Weights of a small GPT-style language model, trained from scratch on English Wikipedia.
Size: 13 layers, width 96, 3 heads of 32, MLP 192 SwiGLU, vocabulary 802.
Architecture: rotary positions, normalized queries and keys.
Training: a variant of Muon for these matrices, 109M tokens, 13355 steps.
Each number is 128 + 24 x the weight over its row's rms, rounded and kept within 0 to 255. Layers, rows and columns count from 0. The size above them is the row's rms in percent of the matrix's.

# layer 9 MLP gate, 192x96, rms 0.0841, rows 96-126, columns 64-95
size [100 110  97 113  96  91 105  96 104 115 106  98  99  96  85  96 100 100  94 100  96 107 100 103  93 109  98 101  95 111  94]
[[165  98  94 104 165 155 133 130 118 124 159 152 152 129  89 113 156 181 142 154 137 104 115 118 157 176 170 132 160 108 148 132]
 [137 117 101 124  67 133 146 110 122 108 119 104 152 137  94 162 148 108 129 104  97 122  98 135 128 131 102  95 144 179 154 133]
 [126  86 157  89 117  85 124 145 135 112 137 148  88 137 126 115 101 182 122 121 128 136 157 109  46 111 106 163 132 134  97 136]
 [122 122 111 105 102 124 165 127 147 113 147 104 114 105 103 129  88 132 125 150 110 106  84 135 108 130 113  87 156 127 127 100]
 [ 96 114 128 158 106 103 109 128 101 134 135 165 161 172 108 156 117 104 127 138 124 131 115  97 139 152 105 130 151 115 179 136]
 [164 127  84 146 162 165 173 141 111 165 140 143 121 165 101  82 106 121 101 121 135 183 119 134 136  73 120 107 140 178  71 114]
 [162 128 178 118 184 120 123 124 144 125 140 106 106 151  76 150  64 139 119 167 131 104 136 167 110 125 130 104 156 162 140 140]
 [142  99 102 128 112 110 158 138  69 112 132 117 117 152 111 139 143 170  67 159 140 132 126 149 122 140 131 178 167 111 130 126]
 [104  98 125 125  74 139  96 126 181 154 124 144 139 128 122 137  94 130 122 107 110 141 121  97 169 147 143 141 126 104 116  85]
 [131 134 129 152 118 125  64 140 139 106 163 118 147 164 120 129 139 161 130 131 127 107 130 157 125 102 156 107 119 102 123 117]
 [ 91 102 106 141 129 111 141  96 146 125 142  74 125  97 113 134 130 173 130 119 113 153 138  87 142 116 147 119 165 121  94 153]
 [135 101 121 118 110 155 167 114 143 143 143 149 125  71 122 143 114 121 146  81 133 114 119 132 136 146  98  96 136 135 142 104]
 [ 99 125 109 132 115 145 139 122 118 179 129 122 143 128 100  84 103 146 135 127 109 157 104 103 150 134 137  89 150 105 172  69]
 [ 65 162 117  93 146 130 164 104 125 139 113 126 113 145 119 120  96 149 133 140 138 123  93 118  84 139 121  77 128 130 128 151]
 [100 147  95 118  71 122 105 137 124 132 113 103 148 102 173 178 159 134  96 123 153 125 104 118 150 164 107 136 112 141 128  97]
 [172 161 149 133 159 162 132 108 127 136 156 122 109  57 121  98 115 116 160 174 128 111 160 162  90  80  98 140 119 120 144 101]
 [151 105  98 131 136 128 127 102 147 151 119 160  96 160 115 136 152 161 118 136  70 104 110 145 148 121 107 106 130 135 197 116]
 [114 106 168 149 139 106 123  90 108 116 127 164 161 151 134 139 133 146 111 136 136  92 133 150  97 160  94 152 125 129 113 114]
 [104 127 134 149 120 147 111 132 190 149 112  97 106 122 146 109 136 184 124 156 134 109 125  96 144 148  94  99 160 104 122 113]
 [123 178 101 129 153 121 112 131 134 154 163 121 126 127 120 183 134 107 124 130 141 136  93 150 130  92 102 115 111 102 152 129]
 [140 120 126 166 144 143 114 116  92 150 145 148 124 169 113 152 114  97 149 150 131 133 134 131 128 147 161 136 164 107 125 162]
 [153  81 180 114 112 161 135 163  92  99 124 124 144 154 121 137 135 107 125 140  96 118 109 146 141 150 110 161 142 110 167  79]
 [166 119 127 109 137  91  78 115  93  87 128 144 130 159 138 142 125 161 106 115 168 157 129 105 149 114 150  97  91 117 161 112]
 [111 137 123 122 115 116 173 104  66 134 129  62 118 159 120 101 129  81 138  87 171 163 122 105 132 148  92 136 116 109 129 126]
 [124  89  94 143 133 123 167 114 105 113 127 142 155 107 164 163 142 110 139 143 133 141 124 118 128 124 101  75 112 110 142 116]
 [ 93  90 143 127 157 116 120  95  84 105 117 106 104 108 139 163 106 108 149 108 172 151 157 110 142 115 119 123 164 104 127  90]
 [132  90 113 143 128  91 111 147 114 145 150  91 131  84 131 154 134  99 101 158 140 121 111 136 130 123 119 166 174 148 156 158]
 [125  90 148 147 158 124 143 119 117 122 115 114  99 130 158 139 106 158 111 138 113 100 172 151 160 153 102 163 139 160 110 136]
 [ 82 159 161 123  93 136 186 157 114  71  96 121  88 136 112 117  90  96 119  96 113 142 102 122 129 122 119 149  93 158 160  94]
 [115 117  88 171  85 141 142 136  97 111 128 150  87 186  97  92 167 130 179 116 107 127 127 114 151 139 142 124 143 138 138 115]
 [155  97 157 112 147 155 112 154 165  86 177 107 107 110 149 165 140 112 189 113 139 118 115 146 130 107 126 112  91 105 136 122]]
# layer 9 MLP up, 192x96, rms 0.0775, rows 96-126, columns 64-95
size [106 115  96 110 104  97 105 100 110 105  98 101 107  92  97  93  92 108  99 108  98  98  94 105  99 100 109  99  94 107  99]
[[106 102 137 121 159  84  99 125 127 117 127 121 106 165 149 129 100  93 126 107 122 121 133 105 113 137 158 125 139  90 142 163]
 [123 182 177 126 118 114 174 118 121  83 111 105 142 154 154 166 151 148 140 111 110 118  81 120 156 113 110 112 138 148 137 132]
 [126 138 160 122 146 120 164 112 112 108 131 129 105 122 129 113 148 140 115 180 115  84 143  90 126 123 104 122 156 122 117 136]
 [155 172 155 136 148 181 111 175 157 103 118  68  85 119 111 103 128 127  84 171 143 133 140 105 110  93 180  93 127 122 126 160]
 [ 91 137 102 115 165 137 148 142 131 160 176 109 142 117 115 143 173  81 155  93 105 160 101 120 133 154 147 117 135 131 138 138]
 [153 157 131  80  94 121 152 129 140 113  87 138 113 157 164 119 124 120 103 145 139 138 139 128 152 151 102  95 170 107 118 152]
 [131 148  86 123 128 130 162  64 118  82 107 118 150 105  97 162 129 118 165 138 127 131 135  93 113 108 105 123 164 138 100 128]
 [159 129 159 138 166 148 139 124 112 149 110 126 116 101 117 122 187 142 161  96 164  96 136 127 128 110 128 116 103 139  88  85]
 [148 129  99 120 157 161 125 179 132 125 123 132 131 164 137 118 133 127 145 117  73 142 104 113 176 163 155  98 133 170 129  94]
 [ 88 129 129 100 189 101 121 140 106 147 167 148 148 147 130 190 116 127 151 194 135  81 128 148 106 126 125 101 131 127 154 155]
 [139 152 134 138 130  85  85 129 108  90 157 143 160 151  94 134 159 137 112 121 124 128  78 176 112 143 106 108 156 161 142 122]
 [145 173 119  74 115 142 103 128 150 115 147 142  91  91 152 141 117 100 124 128 131 125  88 108 134 150 106 145 111  92 140 137]
 [119 145 157 116 131 139 163 107  81  82 166 144 143 144 145  80 138 154 115  66 113 112 126 134 119 125  84 154 115 153  74 157]
 [122 158 123 177  95  88 125 119 125 140 112 175 111 125 154 137 143 110 118 113 118  95 135 142 128 127 125 116 105 105 150 127]
 [158 147 132 187 116 123 137  99 137 126 112 159 129 112 153 116 126 167 105 143 129 150 120 159 119 103 125 115 161 154 102 134]
 [126 117 131 143 116 124 149  86 120  52 131 149 145 143  76 143 139 110 123 133 133 123 127  91 167  90 127 117 115 163 108 122]
 [117 114  72 125 138 119 172 112 134  96 114 114 128  97 117 106 136 142 152 124  98 131 132 139 173 125  95 145 116 158 158 135]
 [124 142 132 158 160 140 136 140 130 159 133 141 158 159  79 120 151 174 125 155 160 100 130 115 123 101  77 106 117  89 149 151]
 [109  94 144 136 147 133 118 123 146 141 167  69  75 148 131 121 142 148 133 128 137  94 146 125  90 119 124  85  90 130 123 149]
 [134 146 108 150 129 122 167 106 129 117 140 110  93 131 156 140  82 106 114  68 149 139 110 103 118 144  67 145 106 137 139 121]
 [ 92 112 105 124 137 118 124 167 172 125 131 117  87 178 137 184  99 113 151 103 117 115 109  97 150 137 127 134 125  75 133 126]
 [130 140 138  86 108 102 129 153  90 102 130 127 122 111 154 137 103 107 147 120 101 106 127 138 147 116 105 116 147 123 107 161]
 [ 86 177 150 103 117 152 155 107 131 142 154 136  98 112 172 130 107 129 130 104 120 132 162 110 131 156 115 117 134 134  92  77]
 [105  92 145 122 102 138 171 130 166 164 105 149 147 104 103 109 133 143 148 114 160 130 100  98 148 151 156 152 126 135  99 117]
 [134 129 137 137 132 112 158  86 147 107 169 122 138 135 155 133 143 131 128 122 133  70 130 126 179 131  99  93 129  95  95 109]
 [131 119 117 137 104 129 136 164 113 152 152  94 100 121 101 151 138 114 160 137 147  77 109 118 180 132 112 138 132 117 121 135]
 [115 123 119 158 109 142 139 133  91 126 120 152 110 114 177 119  99 107 143  94 122 135 131 149 131 131 138 140 119 159 117 160]
 [132 123 108 180 165 126 138 163 146 153 127 134  95 126 141 100 146 101 123 116 140 124 185 151 124 137 145 141 139 109 165  97]
 [126 135 131 131 123 128 137 175 118 168 115 135 110 157 127  91 158 185 171 120 141 149 118  98 126  98 154 149 124  73 151 162]
 [157 106 128 141 110 150 103 131  81 138 105 134 153  68 148 138 162 145 143 118 135 125 112 118 122 139 163 127 120 129  96 136]
 [131 119 178 139 143 104 104 148 144 138 128 110 109 125 139 156 158 112 116 130 181 149 105  99 145 110 120 119 116 151 144 135]]
# layer 9 MLP down (transposed), 192x96, rms 0.0806, rows 96-126, columns 64-95
size [102 101  95 101 110  97 101 105 102  97 100 100 109  96  98 103  90 104  94 120  95  96  95 108  97 111 103 108  96 105 101]
[[160 138 114 115 107 164  97 119 111 115 154 140 120 103 146 105 131 108 146 128 127 141  93  81 153 139 157 154 163 122 142 135]
 [116 121  99 121 131 128 144  92 100 164 126 111 143  94 119 108 130 113 145 128 131 145  87 102 135 176 117  90 148 117 157 142]
 [143 147 118 117 120 172 132 131 114 157 147 148 110 137 140 110 131 132 143 125 117 101 139 130 147 164 139 140 113 109 154 117]
 [102 141 128 148  85 160 134 119  95 125 153  85 131 115 142 113  91 156 144 120 144 131 162 159 109 141 125  99 154 157 163 161]
 [142 138  61 128  95 109 120  96 112 132 108  98 113 133 118 141 128 125 122 129 113 178 135 164 140 135 150 124 137 103  48  70]
 [168  89 132 142 123 125  99 109 130 103 134 130 150 130 145 106 116 173 117 136 125 131 172 109 131 107 111 178 113 153 116 137]
 [159 177 114 103 139 157 141 106 132  86 101  99 130 113 134 104 145 142 128  80 115 136 133 133 138 116  96 134 141 114 127 132]
 [128 115  87 113 129 156 114 117 119 132 160 108 165  98 104 126 123 102 123 110 158 115  92 114 139 165 107 152 135 104 125 123]
 [108 118 133 147 115 140 159 134 165 129 126 117 107  98 122 154 129 123 118 121 146 129 146 117 111 116 158 143 148 161 167 165]
 [116 124 123 129 118 136 105 126  75 156  93 153 108 153 154 173 153 112 141 134 140  91 158 131 109 113  78  96  91 157 117 117]
 [142  83 142 173  86 101 138 100 129 103 133 132 115 125  70 100 118 120 152 132 121 135 126 115 128 123 150 139 161 107 108 156]
 [ 90 124 170 127 128 133 135 135 144 145 147 160 133 132 116  89 108 178  88 121 171 101  86 144 142 161 101  98 103 149 104 152]
 [152 111 152  96 143 134  85 113  64  94 177 128 142 128 135 145 150 102 133 110 139 133 118 122 157 120 127 108 116 136 148 112]
 [119 132 102 137 108  76 115 124 148 109 108 123 162 124 166 162 100 109 146 133  77 104 131 120 172 102 165 117 177 131 137 153]
 [103 134 135 126 152 118 125 111 133 136  95 100 118 107 116 117 124 111 135  72 108 127 141 134  78 137 140 127  99 135 154 125]
 [155 115 126 137 113  89 130 109 103 130 114 126  99 186 105 131 110 116 111 111 154 125 133 146 129 126 124 134  86 131 134  91]
 [162 151 113 125 143 121 148 139  99 126 110  97 129 139 131 152 102 120 152 103 108 115 119 147 155 125 181 155 151 111 146 141]
 [126 135 155 168 132 102 161 116 143  84 155 125 129 124 125  73  96 108  97 125 120 115 138 154 153 128 122 103 137 138 106 128]
 [172 114  87 145 119 128  96 155 153 111 104  85  97 100 135 157 107 139 131 100 106  60 157 147 125  92 130 129 117 124 174 104]
 [149 123 130 169 104  94 139 108 123 147 140 115 108 129 152 133 115 124 133  90 118 124 160 108 117 145 111 127 113 143 131 149]
 [111 135 125 152 106  83  51 126  64 111  90 165 102 186 122 136 159 123 134 152  99 131 156  90 129 156 170 106 113 140 128 152]
 [102  78 128 127 163 150 139 106 154 128 107 143 117 120 113 139 148 138 106 132 139 124  82 116 112 146 114 134 152 130 105 117]
 [121 140 131  97 122 101 117 140 174 103 120 124 115 149  74 127 133 127  90  85  89 151 143 128 109 137 113 119 139 170  69 103]
 [154 120 104 118 154 115 147 119 136 111  93  93  99  92 132 111 155 146 140 132  97 151 158 147 106 144 121 165 134 143 152 202]
 [147 137 125  95 187 133 105 141 143 124  94 132 165 168  96 119 146 128 166  97 117 158 103 146 128 154  93 137 184 163 158 128]
 [126 103 144 109  98 152 144 132 106 100 116 119 130 173 134 139 168 105 128 115  90 103 102 133 121  47 139 114 129 129 128 126]
 [114 140 139 128 142 121 166  98 134 128 104 160 153 119 148 117 136  80 159 158  99 139 103 123 105 106 135 141  91 173 145 139]
 [144 159  88 137 167 132  97  99 125 141 132 124 153 100 150 138 117 127 146 137 139 172 118 144 144 114 153 132 110 142 145  94]
 [137 116  82 135 130 127 125  87 171 129 133 147 105 126 137 135 126 146 172  97 159 119 151 124 166 162 167 134 159 136  99  82]
 [106  98 108 127 112 138  96 157 157 107  90 138 129 110 142 152 150 122  86 122 132 121 101 132 106 103 117 154 135 117 108 142]
 [131 127 115  92  83 117 118 134 108 134 132 143 157  95 114 128 117 139 149 137  82 114  88 149 115 124 108 136 154  95 157 131]]